python train.py --n_kv_head=4 --d_mlp=2048 --norm_eps=1e-05 --beta1=0.9 --weight_decay=0.18 --z_loss=0.0001
Each number is 500 + 50 x the weight over its row's rms, rounded and kept within 0 to 999. Layers, rows and columns count from 0. Numbers have three digits each. The size before them is the row's rms in percent of the matrix's.

# down: layer 6 MLP down (transposed), 2048x512, rms 0.0524, rows 1182-1234, columns 256-383
# up: layer 6 MLP up, 2048x512, rms 0.0488, rows 1183-1234, columns 256-383
down1182 100:413513520564504458439465499531551489554523511580511542497478525502532490430410466481490548505531515436514448483476564502467482398478505437536455556510477522435500554517580470522441479487529502421545437415616473453442435426366455536488601441404485569476488492451521464492547375571498520497499553513501546556546489446624445487435474489447435471559561473585496549570568557507417549526486
up1183 096:442455465452574509518425606483575442430495468456500489500453543459499478449508411406495528411435528525540482498571508526601452447447481507517493538491551374454549477503451457453564537409451475626457519495532525417444598550521450431499487530455479474439427559463515533481474559511507483487414530578582491577598431463544443478401521448549434523464529518586497471465512546453521448589485
down1183 113:512585487521492531465543429438426547586441501563526470459509424521492480505464590593466468540547452466445544455424480374412514496544495508460498478498513560568372541510539513521459510539491509444504470531506479592505383444483495564549533443532511472520544475540443523503494438512539534479599467477484584486413467512473543423573378523380555497465505480423529510506406424524357557461471
up1184 104:417473475484510497424534520463497541625507513466408443504577613524505559538536474601462456533586483474557505426453467519540548331542516500533555436451485503439495522484526530523427531480446558515536560512536482444500492567526466497501556540494483562475569492490570504593472418444473489509566570536551448461445530633529513491493528495576524599469559539478458434372534557452500600590500
down1184 094:375542375536450533480482418458494494578508492505577630540431522452447537481425524476535501440496512592486488543562562514451544483491527486576436451480528545501495544492538473478516499465492429513524529487526417491499543480445506444595555522577592506494471487507560479519549441502506517534422560475518467519507574406488428434493547517477470543496478580503575430477530544540532505459424
up1185 085:548524503379517489543529307560534442431502440526532457403480443537588485549438514400524502431582530480539499485439544445539553475453494516491531422488521434484550532619515495502537552498487494393450462483486450490526411512471468475593541517452486497507507524373532518544539487453408404524500498429494486551501447614422533459505511585633474510373445486488451500524485479457533511475581
down1185 116:533489580534520456452534487487671515549466511458429449506426528426498453351475497574488497549407443466508604511538448496505444507478543599516502548371465539498492474462530545492509535526483511468541477550488428487494469506493505490421447507490500483539488491542558491557506505497586624491461522617501456396553601442521509539511408494445591478683597443581504456406527464569520468487512
up1186 126:451537486448424535427536431512491558596497457564428482487495563502530593547467417518471436478535499498505515547513518552474450466434482525532536485441539541512471512483532472445575521497438507425473519492488444499545500524555500501487555519535554453459541553469402540458461567470537575506481463495485553408498508487501503507490497554542485487521492623523572551508485513585522497516498
down1186 131:511503476495490479502499474474464528546588456517437518450481519573500560529456476561532566387469478539583504458552518449583433548527519523489485421518464506505423512494522377409567552568458550419471490566425548505538471529503459548385460563496530505490566458489325493448445493457515632553488473551472441491490515520469461515415436451537558501550540486523563574577510507408548490516600
up1187 109:479415442609466524494447510473463438537488502495428534488541525552436532589458449490431505425503500510568474495462484441522478537506518498517437632391456507507493500527433524479519524446493436493602502558615444518430465452581456506454447493516588470489445511512490576444503533454504496477564512461557467472520553548592479470431464443544539547525513433526419481501588434499466511507592
down1187 097:467444388558527535475453463351511488432550486606442507530460498480489525423516496559412481497563573470428468545448436510496516497404523513437500488442464570511480450487551498416495460541490423530446465528532491484423471446513518471520424438465412518490518457501577504485495456438481536537520453419482514534463492498508449471447451418447528584481591494411531539583534513506501513508532
up1188 089:538441518458578518457498470448521406524503386462457504434478406582555506552513509440486502436518488412444616486463472614528477468410509394567446499424435454554506401442489520380510544569470530437526570525453498469543480545479434603486565435524433405604475455523526525547481448457436563606425485502448484562504598515483612517480458502533504424463554432456537431519585556476416480500526
down1188 100:489501449508523490472437514570552501513506588534512429497434505377467537455557515608501496533437530519580498560541483481456511583518552519530597428446464499501469519484586389499547456463495476634481490486546493467481553421400494469578405429483591525431491485526515498509548520524532477480547528465518559470528581454535452473552524454529500439418569598470550569435520504521626574488521
up1189 098:598420477500511522503481648474544444535424502507452512440583457516561539494427467441476478438516611467548499487533584465511543534480496457478541446457442571486438524415462436545506530442518459505534490465437458513433458426538474530485508484482514509495443488452523435441548466470508533448458638390524503398499559426403457494561485596522479617516422440544499584503519478573525446556454
down1189 099:470538554573520478495467477473453523554515423572573543600505370471508512518436493452481497526557582557599493581483434508466511533515494485508431505468495511531403523564419407503393526552480601548512501536574462541489469547542435507443479489550495492475465524497445543507545447435519486521536552430464442534577568487483498561477507580540482504496555439581525573420565514471499487467403
up1190 096:538455518556495609507457454459489493413566459536514519540505556402512546444442521556471492479516590507641501416560467475550504430472510473476457619520569531490458457554474430464496487427523466613423563512450543535440415471558549541476450414481436429528443534457607479480539428487436487480608458491461519474473523582540526511477497466528517462506561534587437585445487556492631419491489
down1190 095:537376533544532313498483515443486484493451547499496517474540396654459481467480495456556450567491499463473580453511545541576466543518445519513417397519493573508492486542481519595485419572555506515528519537553527547451561541485469499567545490562572500473525478464461467512533473508474536490466521526536548472508548416473529558517500428547526478568559529417490427516486469484486568474478
up1191 096:562536552534499559573475431463463484476453496418500503344564480451457476477524550495491510567513461491504455456458624438495549548568542447471580577560479568582523389551477431471420532498458449435469477536521573574557525589515476527412483541485534520560531457530477439460530434572578498505549474463580503471326460434502561494543448542527401482473468500585524536486519489516478503521559
down1191 091:503517502485624503556491527422515493536501505627550470544471513547528564499555418463481460435497513447472459475470400597538496476407384644578494536510423511408522536529445525554527570467538449527463475506542467469438506351427449434560516545520508576455552513416509491506532504407439489475517408442566408578515508521454476513458591564428493458571446520372481529425509404531485534499531
up1192 093:633537534559492502520509541608492499527515510500564504478443434521535502410496484509586531494462469363564525478531484492431566483496472471503535459561482416458511617492451496614584563442481492487473568601488642583471599550465588430502478403579468503517496496440509495493527563504410597645495489526506531474456520484509513457460504506533386470542471549514456547519485449476392495407471
down1192 104:483560530546515426540477562374496526514485494510420452435498479592575504380571588608469509509513536497484544575470485483458490531561517563427542555444480567448533450537588433525475449573504506508592554468504478496506549369431454556518412516463565483482439429494476539477499533548523494492440475490472588570535495488474469572444549457525449546545445509498534497450419551582545519513468
up1193 099:468555495565499405518498403536460511474634525332483442445533390554536558546521446461523444562526450533479460468544494557384449549556498488543508545531440426442499499589522472508476486455427487516543584519538475520545475465567512496522439508454517567517475465516575502501483456506580594529561464525559446544538518548528437423489520602462463497569440501486462506471403547517487507467521
down1193 099:488447544493491380437534488472521415487468553507498601518588616475524423441473526554542462511535529415513398503524495543537373485564470485433444443535520492477493588504519498542505479516459516449428544503509594468591488523471516539450458467488516501462535527563537464488519502397539439599579538461558523488420488493519476576419461469442451489508457463558529507543528523569510523473510
up1194 096:570537451442571502522523515538545570528650479426584432474519469488517424495588484589587515447462535536485503518503562632471483501471486502476536463425459525469472419440455402401499542524452580483492518474535465520445481451523482505468512474486452529603538528536553397517544465534568451580532592471521463504471393436525522520440521393531561480496445575455513485537418443453490429494451
down1194 104:442499443493580485497492562455498467408430485438484487527561452485450567573544538533449502502530545592476575573494517422517400520481555562630473510487548463542526471535484471528514538486579513494402502505550546545479584417529543528484482601481572466453463479482549582531515515490537527424540518489502492417513621441571579509537512492538499467396558400585567501481575495509450508477516
up1195 095:501474506483596515411517598533480434501382487415498529545445448491478528511430565549452554478534492520463413435521522498525479462548588516496550455501558457498474513542508529525533466550547526579483535518401554507568552549453417470479470505551429458493490559391509592502505542553435538475503523569444451409480455410512585542431492480501579518479521527496550544531467527528507612511581
down1195 094:539517481421432557537479579494415486458485510557528512559434436467415528458533472568525438588505525526512557477542578481422453573492490391544488590512410536457488436434546421441477398516509543468492474483540484555489540423449490516554502475497520502457505537546496442452440382446455492512585562540561476523560541523569515583462562497522408533532620543579525486510487545478452449536511
up1196 090:488533515531505552502473396439508599503436460470529511526528512418510544508410542464498509506501475513487484476471551543493462478517494485551523483619507441503518503469398499548427517556510473476596514485511505510500526567556507507700474430451449380599515445552532512594500598577520533399511590483498399460473543526528535443540481592507491541563478551443413481364515561409546496529546
down1196 098:540494518553476464467566531541458456528507371535478518485484487473421495511565539489508490543530472462588492505549436491511421540512458456473475575546570496391520436569482576542414553580540531527479542454473528541535583504443422460483447591477524532554482482483494498577498481454509535494521462514519508564542495467597528450537472515478515463386481510542555443593564462554513438553601
up1197 113:516474461473477510477497476477431556417478393419403539443439482422481560378532522586512495531410480512512433440466492504483574537522581499481416486602545397503514519540562572541436542495430477413401526448509547502591562475552526604481523455548425456489550574597465551561528455505595588519557541473423502542534526508517483512513575467447497436468549525399565466474524531525529559522487
down1197 107:508557669452479524458473511450508510512503333450474518393449483524563498508554541576526434518516465522531540455498436495442620451537518508561470473491459464471526467427470568485442514485512624471515518418467480497552490472460447517512477442540457518515443398474344512465496476497481451452434561395481518489577542477573489545509609587473579366490571543507515482506497488568592492410480
up1198 099:510477427509458454548483447534496528516493403526430509511538489511421538517500499441555480459500555528567468443510522349460495444434351478439532489574523549498492534617501533472588445526579543439425450510426496515500540475553482514456629558500566453547457536510452539530489413383486520534527531519532414566503486524537514482546490460404523466483437471483519543526527547576458506511525
down1198 097:487465556551527475553578522589538393429456471563485469468538485465514502426600436479496505544406377549490552482442479532560559470496596400540561503494530422495599507533448465531481449509522527404479396480467509413519514542483502479538443423420526576500523488480464457522534519574566511508515520464517592512469456489462485532515562550514436511454459522586524487588572469544478540469489
up1199 106:520522605546557512536512462438559464503528446518532448471511483523558509568439499508527563482462536398516587530589467506480553479422428450519399580408472509532623448403547469530417538475497412438476487470462369511447551471513478501458440503404492547457492470460525532600442433533555434596474532470550383454558503590498501529480472449497449484493483387517568463397512466506545506460480
down1199 104:474409486486419492447527468468582468457494496583426489476545484459518461546503582496431589569416507530483447478516514390564495486483503513441517566462463554454460483524537421481466465588557484518527446537449447494446538410505546493515431521447574472563553523471540457517597543506583542450507433482550619422462483478474522473500539465423486501518479498377461477482503453492438502494593
up1200 110:470603642499587537566469548601482478529489593487464483474513566428473548533486468559543486536531549493398566429517509519467553517374528503530471483522505459395474566548518490449489473478474398577483304500454462415598546381527468454471485536518557626518483537453492506595540600389553559507558455467518483474451414444534525569499538473542474509461457511507510410663553516418553568398517
down1200 101:427527549493625437518435442528544582479445465432525415418505507472438545536459510581444533426609485513523566511514493536575502484412567434512558461457512497508493598485446558450435489558425609420455615571615494547578462512427507451512461470536491602490422429481347520481397507447478487556498415395481507569603442428478512506509454569414469450539572553446540502421542568526536498477465
up1201 100:499453485486584555558509616496509430462481488456489567603452461480544449417406456529521510474558460456395544492496542484522591524495469486410499426509576586475599458476456451510520499470513520497560412492457532540460485477512475657507518566519523474560438570510571428444479504568519383506487468531563485519551506456479572488491546469499575467445486508476419482622518488542468482461489
down1201 098:499463449411507523499524482573424527579422596423495578487506543443537492538519461484438450532448533502520539501554469578574487427535496525537467510487535423495437588526582504508556465530486432577466547594566498460499576489425553453547506443506496464538472574474471485503506515522501534450411492407461462485488517538485531591549475529475446465557534545502440534388444561434555508491520
up1202 090:516551540494562500488503517476533455477508450521481488610490450464536580526470494602511475507514572431391415396580440508593512516481497477434541443558425491490588460445511620443558507376523489498449515535445422518512433425542495509553634494487481429512517491467479525512501487625503483558450512488528534478522440575507552444509504517523466486546410421553581473507536634501462523477647
down1202 097:510409516531501485395459509482483449505552456513463477528588529521493398457532448494536502518487572431538472511485482438478399528494518531608482426516522478543505534537458497538426490506512531433528413521462560535504477507453499567427461534493473501482475523477423509518472424403458505496505482440464516435499550473482410526448500534453547488577480410497516534511515387500597494437442
up1203 092:505461408518534524567455610530462535431531492439489487558493534563480529488525571480513456511521479542510380491444504473560528535520342468528410519514494588503468533531511525492520509504503498501497541517577510532478530430521540475460533465455531478518559543463447580514430518430477537420421467496460474513441556482552511520519480460408490424489480592581493518511515507470449452561512
down1203 090:482497593527504482419500552508495538527515566428532596459504383439518515538516505495498504564510515481550523537478528517475483485570491557547567464466548403496536490445419471477431433450561485398520425574434469506572506548478374523514454460489487481583507501564399580509528623504451455501451478430507542518509533517521512521538474526492544496521212447546367492566558417507503488570420
up1204 106:607409475475500505493474475440528493521499512561564533514470565504434527545523473472410520562512465416452528522493430482484567433528491570426531522461472482552513508537521456540360431524500431440507561466536518528466431546497478543394463400579547569532463436617497503470451457482490522506464432544459448481503502505508543520518483512459512412409444527465469556439579462452486529530471
down1204 100:591443525564601512514450492476462555502649491576531523478565485507482435475592539550566455543492591530405532471495445550475535397551449473524461477441582504567482507527547426559404536529492537381463487455430429517552593596550495548500488456500504436568471523552437408533515404534521496531535522504459493510510539476552501627537490500528475552477463513500434388535519449535567471624581
up1205 094:442490470412616516507464543539553508485505403536532488563485486539563516467574521641509545542497441473502551566504586493501459503459453557463474569531471588516508444511511504447461596455513479478460427525584442401485499542527490459388465520479533504487491572499487472453418440434444496479451574502520545514459465397563496506510583549499503501432543543474485434519515612467504476506559
down1205 107:596539603500490465513439528515499463473452541443480487484446558473414567552499480445426420469518510459460450445520481428566546526523424459554512453580590557414542525419530474457507485596475402518512527470409501528464437507478530448503532427574465481475536484451576516545451471532505457504479526492497407469576493609533537496554444498499510513588553469493514545475449453547453575444469
up1206 101:433435591418580402558534432447490578500506510449444491496539454519540485494509458545538475508496560415543553454450565461455537542472487430499466550527514495441509491524550467500522509472465412490482528408506490510536540485612530440618490545498540519535605511443601580540512480482510501565535486428636530550566435526316458518524478455528428521557478461484516524429405524463446502509542
down1206 097:442421559524529451507547432439438491495511462531625545547513485498607499435532523566502481555446535446519419556505580556450459465507472500589540480485493504479503425481500440553482520454476458503454532565555474550481468416476458546469483512474381394544558488453570465560527536480474484584520552573564513471540474570481403447496549581511483462494529431474627454562512496547483536491478
up1207 103:530439503529447533456473531549418514582551391540484482519448521545533597509557450514537562483464580453533604504503551398542499558582521354521509476461551486591526502420439553506452540486523436454491529476499608586473498456514432503530531559465492450530496527504474469498458564469455615552581439480505547559516500574472469526548455546549481527400495525519453486427519475493356469543519
down1207 112:539527431503493458583473424591546542609495522519444481452477478486494530427486517465501508429445516497453507523515536456503532480518448487476512451500480521541620453480487453507450515492480546502497459485412483516438514434433540492451499510424472373466485553414509574533527542529501494489483415600518501438475404502539428504513511463530539478482472481519499565361571434487399501521494
up1208 091:439478454450508464458456453524413398494425572480517580504517509427473410441483538532633454454444604564560446549492607465514424563464483460403576430517541552515471451487480497461552473497547465537518548451483460467481516461457516506578509530509559452488475429494544512549485485517535521458491531452594469492560499530437513492462526593595550627428513428535473570507518356554482574502465
down1208 101:540489534510469520493573525455461584474508467472460540444605497505431496451472571465497512466427616555473437506527492544523522618489481515537520516436418634398589589525437416525536465451495525507494472464482466478516482530469494524470638434523446459563454482470461407445517428560500504517485468613464470499468515541498515555532480515469492441573576522455553526477497528557569585535488
up1209 094:524510596571439486523531520473462537580471513521503557492502442512525533474467497490436448429563466515447466595421425470554512500448454439517432512490497494488520448550590442427464573525524504597431560465453484521443545524508474530554461489537580455522487483543507429501483532446604455473502520399535483542510485466521454478570502472517538500481463512615532502589430435469588460529487
down1209 103:429490391411551505492522495468547521509483496496419417520494522531526495517450594443547532487469532455528524458504615445393435552487477526532504478532427559507505428477479487589476489512442510482498497572547538407515431388505462506494453475489509567496585576502488571572598560651444519509518503424576548540446493484495515588455564464494517477534462534514432442538577563481540532541550
up1210 110:440560456445530467503533467602522551491495499467465453570530483505442501460513537484537486578425536449431393521566426500502428477635567502478523406544591577546483513476452529456473513480517551567448500421613439529431454461465515469484510508505468543466509527497488545483649467510471522512542373536486574479469565499485525445533495462535575516436441554540430607468586499558541547472513
down1210 092:529453470473586516412476449495545514379525522526393456615475494534504535429523537467596556504476509430460489583499511561486446465552569513462480463482463570489545429443539440501543540503479480512458545561449613458495426596464473516470487433408411602527483501547519464550524502517474521429499446516536492464557545544564527630465552584516476508474511457483409510474562468623528546410412
up1211 108:526580519392535468505576494507552520454458490523409500505522539548517453518483540447421515504497440489562477462511545540592550438560505518553507473562512560428420550416552509489535520546518516577543600390495492499513510531532498613554614406449447498536472463431535509417452449586517470625491497515494489473446547495583470538604605456501435502530407431538595478496521381438575489425488
down1211 131:505554503467523464448477526537476565482544537556449491430489560527617452447442493533528581448514525509486521478514534491484543498536534435502497504573443465543543493546473543468429634529528380556458515405540423523518561520521465483568552530442482471492521490512506584451535416486487426544482604546437578539538481504497479504578575508480460382542427473561567463428512455608488461563515
up1212 099:466475557484471434557548553453490567498441511487555550518537491570459493403474584454548544542538498436511500541573414556381446421499545473568467443471485425434505475475517463545460503508509528455388465484495468515472512503499539483441515439628514474454541427503483435400510458496553476422472524504499435515494534438518481577493541546585462496527427508309479492491536492462551487528581
down1212 091:501558470536539523444535512436566481453505514494430472483552555429495578481486524398475498504410433494486508490493532604470548466422495533472581487479406570498598523469530427534545462443478487480481473466586561503484510535525553535612526487501469596556503502528432521510468480563513501531487411520534426436456426509482432460517527464571533565518475490558461464515525510542427583453478
up1213 093:525524555459534528532531547428433565483478520488510501572536458471522524565410575518529454537477473578565499581491551439510529567407430536509413540548486500488559502476444520513449470619601500510444533551543463646542538510541460548563420483575563486484488460566401443457495481548492594446527462554448521487465603525503505514494380401503543576522455543535420570495539513450465473449505
down1213 089:530466460499582534448432539444455455545551449502508484510498510580471432445442492460423547533458529494495573413499381548507451431499508522528463514521487531445566479562540529478518557525505409497560460576477415419557492488448529524527542542462425464534480553514571481505478506468513508530609579541536534569574575521466492620513501568386486484459548445463501527497489532555499544599445
up1214 095:423569536484490559519565617506594474494451423472550601587488487589437530454519497533524589491532525550516531456459460556525567495487618462440496512488588455509493612461515532486491527488443483495505489551498507496410496428500506512536477416513583494524483456531555521431471537599550543517436473508505499515531519511523498481601538510569578476482561532419422461480484518553494498438477
down1214 096:527469437544467461456522392412599521531524567458536466580565449481467545388421610431554443530387485523487528543509528485471388467468565572541497502486548599487573522474545477507416532469467571458534521486472441504516456438460512424476426458489556511443537454408426457518508536460549549465491438429568515543390563456434500567446430482428502508453479481449404577540465524374544512582547
up1215 095:552421541534454463513481389529455552481510469508490502542522524551437439514474501479459501591475540481489462438458428491442486508562532406559494469554558430503673537425547504494490480461465532421413459457471423529457441488477467485529460410534420484467529439465515418502550500445457478474483470431440454454480495535574551530526414497525471495506482414372459461436587559508488531432540
down1215 098:492527516563573389550475463528621448435437545443496581432448522571522455464419587430526515464495525454539589489488537619464469470409532528534423449411495509505581551564484514557425541473622495454480434483475428542503537487464531537517478530512403549542506490437439477460625551536533411432521518482598502490479496508564515423397507528455580486471524522467558457522505510502422500504471
up1216 090:524555481520485531550414512490438558573454442429421489452450466549440455607508618481546398476541504502545527582549502521525487426439424511387518516433494581428480460482474573421509406531470441526468539442460465613560529536566448527525468488545476499446512521506497551469451541491467483535450468542535554506536405537470573397460468491462553453542410478486507530503442564574545484483427
down1216 090:413512491499474500465424544522529444513494517509540447534480516479458510435454527486431532430509485557470444521462480446517504562507511430494486476521440450450485497468536482437436518453543545475556477538482490348452535423453461559477493536454518466603523473482462461522527515486546482448475524526550421580466586549486503575515551518442499447488586477565543485511503374423417501493547
up1217 112:426520510481546516503510520473468502470455477572514492534512542491453480475512506469498442544542448481463578473507481514542630523525451473550531544465515483552457523472542543473487459410536427586513492388495449575518513574450529582490582478541549424486487451442578532473524404440550534534491485537564525480474458467512438491506442525522457501442522563459455573608426458485512475493481
down1217 100:441461540530483484496496566472521465476477484539459462496528443556480476411540480449433435449443491443550518512519547524450479522391481506497492523544544500495471504584520550519476421508485545485489533517485559532499480499467556463497446515480465447420521512533468570495529463485492502409464463553518547439606446564495525520447492495489492547472542519502478513494546427397512473465538
up1218 102:570509564562427526442565450536503462467517512476526509620435504474573460479489524556481481458536536660452517472493475415483412405396536530591432521501541467498503425489503547532480481534481458416545520401414587447592527476478528456468495516532559584518564548407388495437559552510491449487570511438510539480501535517519470488529562564483442554536449446386518550494480415553455527439524
down1218 101:438411434442591470435575476545480493547576496486614514483477468516500523515444455454521480527464527503431553524513496589500570469531497504584571552440481458526537487473478545473471549441445473479458487480555571568474360429528532470603620436564532482512444488512477417501523543452538509523511497506446495487491460530542564494386441533514454489465488440473526534555534534511474498504528
up1219 095:524531466491506418427562451470408580488442423499506452505492518428563484497565469521509564488530452509566495537541562456553434461504489505598528486517513517486497411439393438499551486451439496486388496544487567490463554498556440435448552540469593503452526497505469516520535503454483462476480551475512517469507532632533588494430482460584511561377513521421529426444512580548429558513548
down1219 101:597466423541461437461465574471536525442567482515501460502475448512396470563485593471514437521552433500528600429554426517478582486522548472414417393523521439473589484498474433522550448572474488497519587499476555415537445492404444537529481501519507497556559467483469479506540515458469535483519470526512478419543466589410492501537493450485525483512498527527502403564567419461521526529548
up1220 098:557558567563511565595507657559456524511527436475485399560513500497575498526514601543463413562573467517413545413559540484458439518536500451553442577566570487442587559511488565503476446531462537536563471543545391473520418432406500473542424532476445450490570554491491449532432456497473473456564493488531464530452549588465472482512555476562453537451451438566516452563467525498407429433501
down1220 093:441477515521516473476516420461509454474499529482593607545564395531441492505477464622490523442470517446493341468553500567494487459580546479430446513485456537503461556440509442525503537558485504503353514462535558600376461486498435593510551438597541424478419451536449598508433490549536495527473521548542540494462533476523536496500539466445429495542560498479540453507513540482473515463567
up1221 094:492528522539508560482482582497519549479463470464454540424537540493529524448490473566452469527520467424486607523544519440492482478504495476529544470531547496378413501416494505589495534571494486473511632500453443478408451482515505470423438594549469514473527576520538493464493591414378557539516500518510496536440532564460488503445439577421517493518547434542568518478462485447441439436560
down1221 094:539558520482431462470533444541480461522481493470512521512497501559472501607435557547519513543536611581562437444459476510512454548412466492531563610486453551498536534481476529445523543500545444508508465526512502451603579574467475507612537428490539404509474420479485512571502461513498475524490578506566494415502520505503578563484465496608430453564628512508475539417520544541483497470446
up1222 093:367489460478563586502448465548521438510487524496494470508430467503479449495398477498537490536558505451520473479554463497509506549610437503526489467483609533517538511572433443439422408551474447505450436514468423489467556509493497513495544390596408489517589559498481489555497512506435548446500580550444493402523463494526509469551423413566433433495541537471563456489472503518473498435499
down1222 091:503502405452469564486564595407448422529525463477523523491504485553422578447498576445536504497477463500478463506498505452561564470491461528597528511457499557468526477464465460514478423531455414473490502509593541529499491492539497576495544524496485486507427468504490597483455527464432467439505540477521484537560459405492597395467465457481504562532585510554481520466377494510511569495434
up1223 092:488462429410473484512467444565468570470439520520504454535519516564490553527434463433421452537468522487570402553539460519586494528460555577461601573474485471487462531565528472491425556539483371514427594512513563578497411499490535528579423484560531557541640473473499475552499471440508521609519523550472510399439439487490433562599439538476489559546465467510450534501525460458523569534531
down1223 098:503458583444460451500524562549533530445500511471530513537471552525448481448484564541513501462412507454481467499543526456437594520425421437523424367536462523491433438440461498478497482453565521413466529505484502485512551562591542560377518529523540416530525529532568444492448487449439483531595466452578510484548514509523478549506536547500516533519549490484499472497574559505503559472523
up1224 099:408611546398461458449472492494419469533524426444458442512493587471485584466476525552466549473483465507488532497431477503548583481500482534484550487532539494518489508323557538504547516469521510472613437449401542488551521516521514519381408558469437530542485492544607521520527452509466471501536448444449546478494476445487509571515503493548530468528526478560468436481515476520534498529467
down1224 093:521519515453482478448477532521445491449577485443478502501516496524587496424433568483519454584481525555521412481481470597445531539498476497466517379522497547541523543601528510495511512535487496677562423411483398485552568423509532545498514449503429519528505525481450440579445512516451452418657423428496494524370585495455440435481540488567517489473457513526451509507477562433509445576458
up1225 092:369459470487465554486535551469537492435496491546476452529443519514445552496552550511467644532542495501466472504538537439421423481517534458433527538519531520493577502528591425530494507516562513411526481480412422406416451503459561476593567579504514507456461529468591431440645481610600484544554525553512512480580489463492536411465477509477542520531467509422478475547513512543458468462565
down1225 098:496545528541554466439571468521453449556548469515506429468576505454485497428509519533541462532528480617522544569422563547464645532520477522500544391539425554508517403591415531466476526476493512452477499519555526443515564468418515469509475524496426401561525426485533568447526528518449507532471467412525522420444504531509462630403595428515428530457444509437476539533505453521506462540467
up1226 102:500457486466508566449530464432575485541526555531551502475510438499442438508474520426604499495493431563432416515484585471522429424621476402361430489443620620469476435458426493402531542393509416566437522437555465416520467489531500517491544421503397434411470473432592447529527506514463500514456499454539578449537517561548524499590475481494578490531497510494493484549485477447450528510556
down1226 093:524480508462538478529463515473513438488372434512441462395553512496580529492435592432466602555524486359518503558529613513537456412551588398477524498484435528487503506608501515489518507484580520483553532548446479512553510471484458541434453486560523560591565525450448401459510542513446548526355620545539419449526502459515582423490522428438540507483367424512552497496521514443533466488549
up1227 097:490457515549477507469443514515491484518513590456543660490538485484445533493486495514566469509523580561549511530446527461565559476506428423468528480458482493565499557491602493440435527530452550484489552567489468496491486495456435587561506505438508532480461553532427451444484525450534492509527450585469408508502510522534470476564506494531511550481478515531560486457446515496458492489578
down1227 095:586500563478491474559401486590519478513430542541514533428465529512491412448424453558446421533532494494449493493443484465470508534493479547532512522555428561503453548504408554500471402476490512521601521566470557564446462517524498534460532510490511533448468536440505538464405522511554499404528551461463499562487480573490445501522569332541530515511469432546476493536405491511510545482456
up1228 087:488573482540502483533506589407437538490544496523488479464594501595528534532541529518463509558475477466522494465511529517519566440534506516533511536497578481371577516461566514584542597510533539469507472451534503493478520575479499504511569497480417536547571506459518601496518440608569550503441438410623509515518553547457509453530509460579578502483633588392549581495503413569552502501465
down1228 098:489410506481484617486559535531515492498531427490472459519484525526426471506503395538526392482660518491521491474529478618449493509434480513521448444450450564540435410505506489443458529445560483490581563419475534558544521501517494553559466536526498474414500430551482472530479603387498489478516492532464495460505544442512495508445555604437549469437453518511485433495486590462404556540449
up1229 096:533446453443592433459512468508482397493504502555526475575534490461504583388487564394451480524582533520527485523478519472471574517474471444495412549466426559505499504517422390543464542414542526533431588555539470451491554407494560413535488438490559595491495539440482537516628586628459421504540484540444500521467476471507552502411459498500493524463470461517478492537445526495499482484443
down1229 089:542442530407507548514380581532507606536520423531520485506492511463506543470472465526508513560529479467527467536565545435488491455521459502567436484377520486505546523504487369502500417481482513424471547491527494564550452522496528510537530451506496443496536425450474429574496568510541524523598439590496484514528505472495435507581563604554595478515516497438421408479478517467569592508509
up1230 099:431496462551591483442534469529477570564464422569461496515560530555464410578525539512471486427543518563460492516525357583545508447471522487516502421568439543400428504461635515498505531591593476483496382517527506480423453517554603527499514551490482486541473539583427550498458535627499497516451428505433458494533414463501409459549499584537626586501404442458591539417492547458527534535539
down1230 121:548386534490628512438491557492493554445523463551492495442492572522477498602453481470465437485448479491466453560465512513488485563571475583451516546494449474542464542539578586592437471471563447455498450520506480487404619459524360516438551548525489457513501510497466510526448509474473446492393512507412597463478499641418400426581458573512493532505461453499494446506577578545618490525538
up1231 110:525448555518523487477520557451538534465521486524474548462510478556464520489469518628442440512519560475583514524473452506428537518460553574478565505466457489519542473564528445565454506473536472526466532577551466451472405527574521583540430561530466505521495496532567454498478441589528466504607523474538440412536471529463439531523546592486576545493534467482457450611548479451533514453582
down1231 098:482495423420474486520467448548494470399395453538481455464417479455522516543501488587596479567538496545469493442534496570452526496482536523504441490502530561523465546515494533439536531495498466480431570348496489586449595533484494600525587497466445466491515474446504527554606422579445500465432507437411563534559466442538500507502531433409507522474504426441528565518478498440564527522500
up1232 099:595425540436452440571488488468392485416511464525468472377498388492518519525386532502482511403511444532470409442515423535459469516574475474523443581485502576502481517541611522529463574466461517560481481421520539538423483508533557499642539427494508516424563498428509480536500553520572503502515474524483472521478487456548542515503501575472462534539561463563453525471569444433552531439485
down1232 092:501452484537537478363506509542532499478537442504496501561536500407538538456556465522485503547562542514529529490501504528501512480505470490517483486488422434474553423506493487496513362531637447520522451602448461527509491591483481453464448498560445572417518491468557534480494488549454501538505503467500503515479538472562581479525471425425457461445409452498610472555474522535510481542410
up1233 098:487510532442554554466453435514545521542427475514462515384552497517529519490527542433516572527398496531481521489520414553500426544550524540461484560586490505462432528420526407454521458405486457547438477444467521451512498449531515598485523591574478483455500470479526499440488465545504515510484537546456469535372510562538452521561431471521479463491509423506577479505450434539566484484505
down1233 110:545598434541477531392528518523480520471463395560510527452489486492473488405569519533472512450594467519550525397521631486525501489494469563475469490456524614486463486489529536421448482518478506524509517448552554525538530538525463514551510504478546533505451488562458403502434530588545415542388489505552483528442601500486518536479505428509505457555466505573514514533454526529496579456536
up1234 096:515468463469509398546472444498497476451449477469523572534479438536446534564412469598531439523437566446479453486553442486438569407465565582496513532528582569541507499536525472531507438508488471572468544597493442561476386492508435515521570535509548472464526606523472575500346517482517600475501509549451546527546475452456437540521465437498461590509435520542539529534491479390430585485606
down1234 113:521460485615449456582465601498493569494532508564488461522530512533470471538549450588527544491435483516452485504353484607512538576534422523628496501536482562518545574564535492532425452547514388480483473490527549493427538525536484570517494503444486526579491483540424424513457513483487551538437548359506594545553512461451494433567487526489509512572444552478472555425439548449434597547546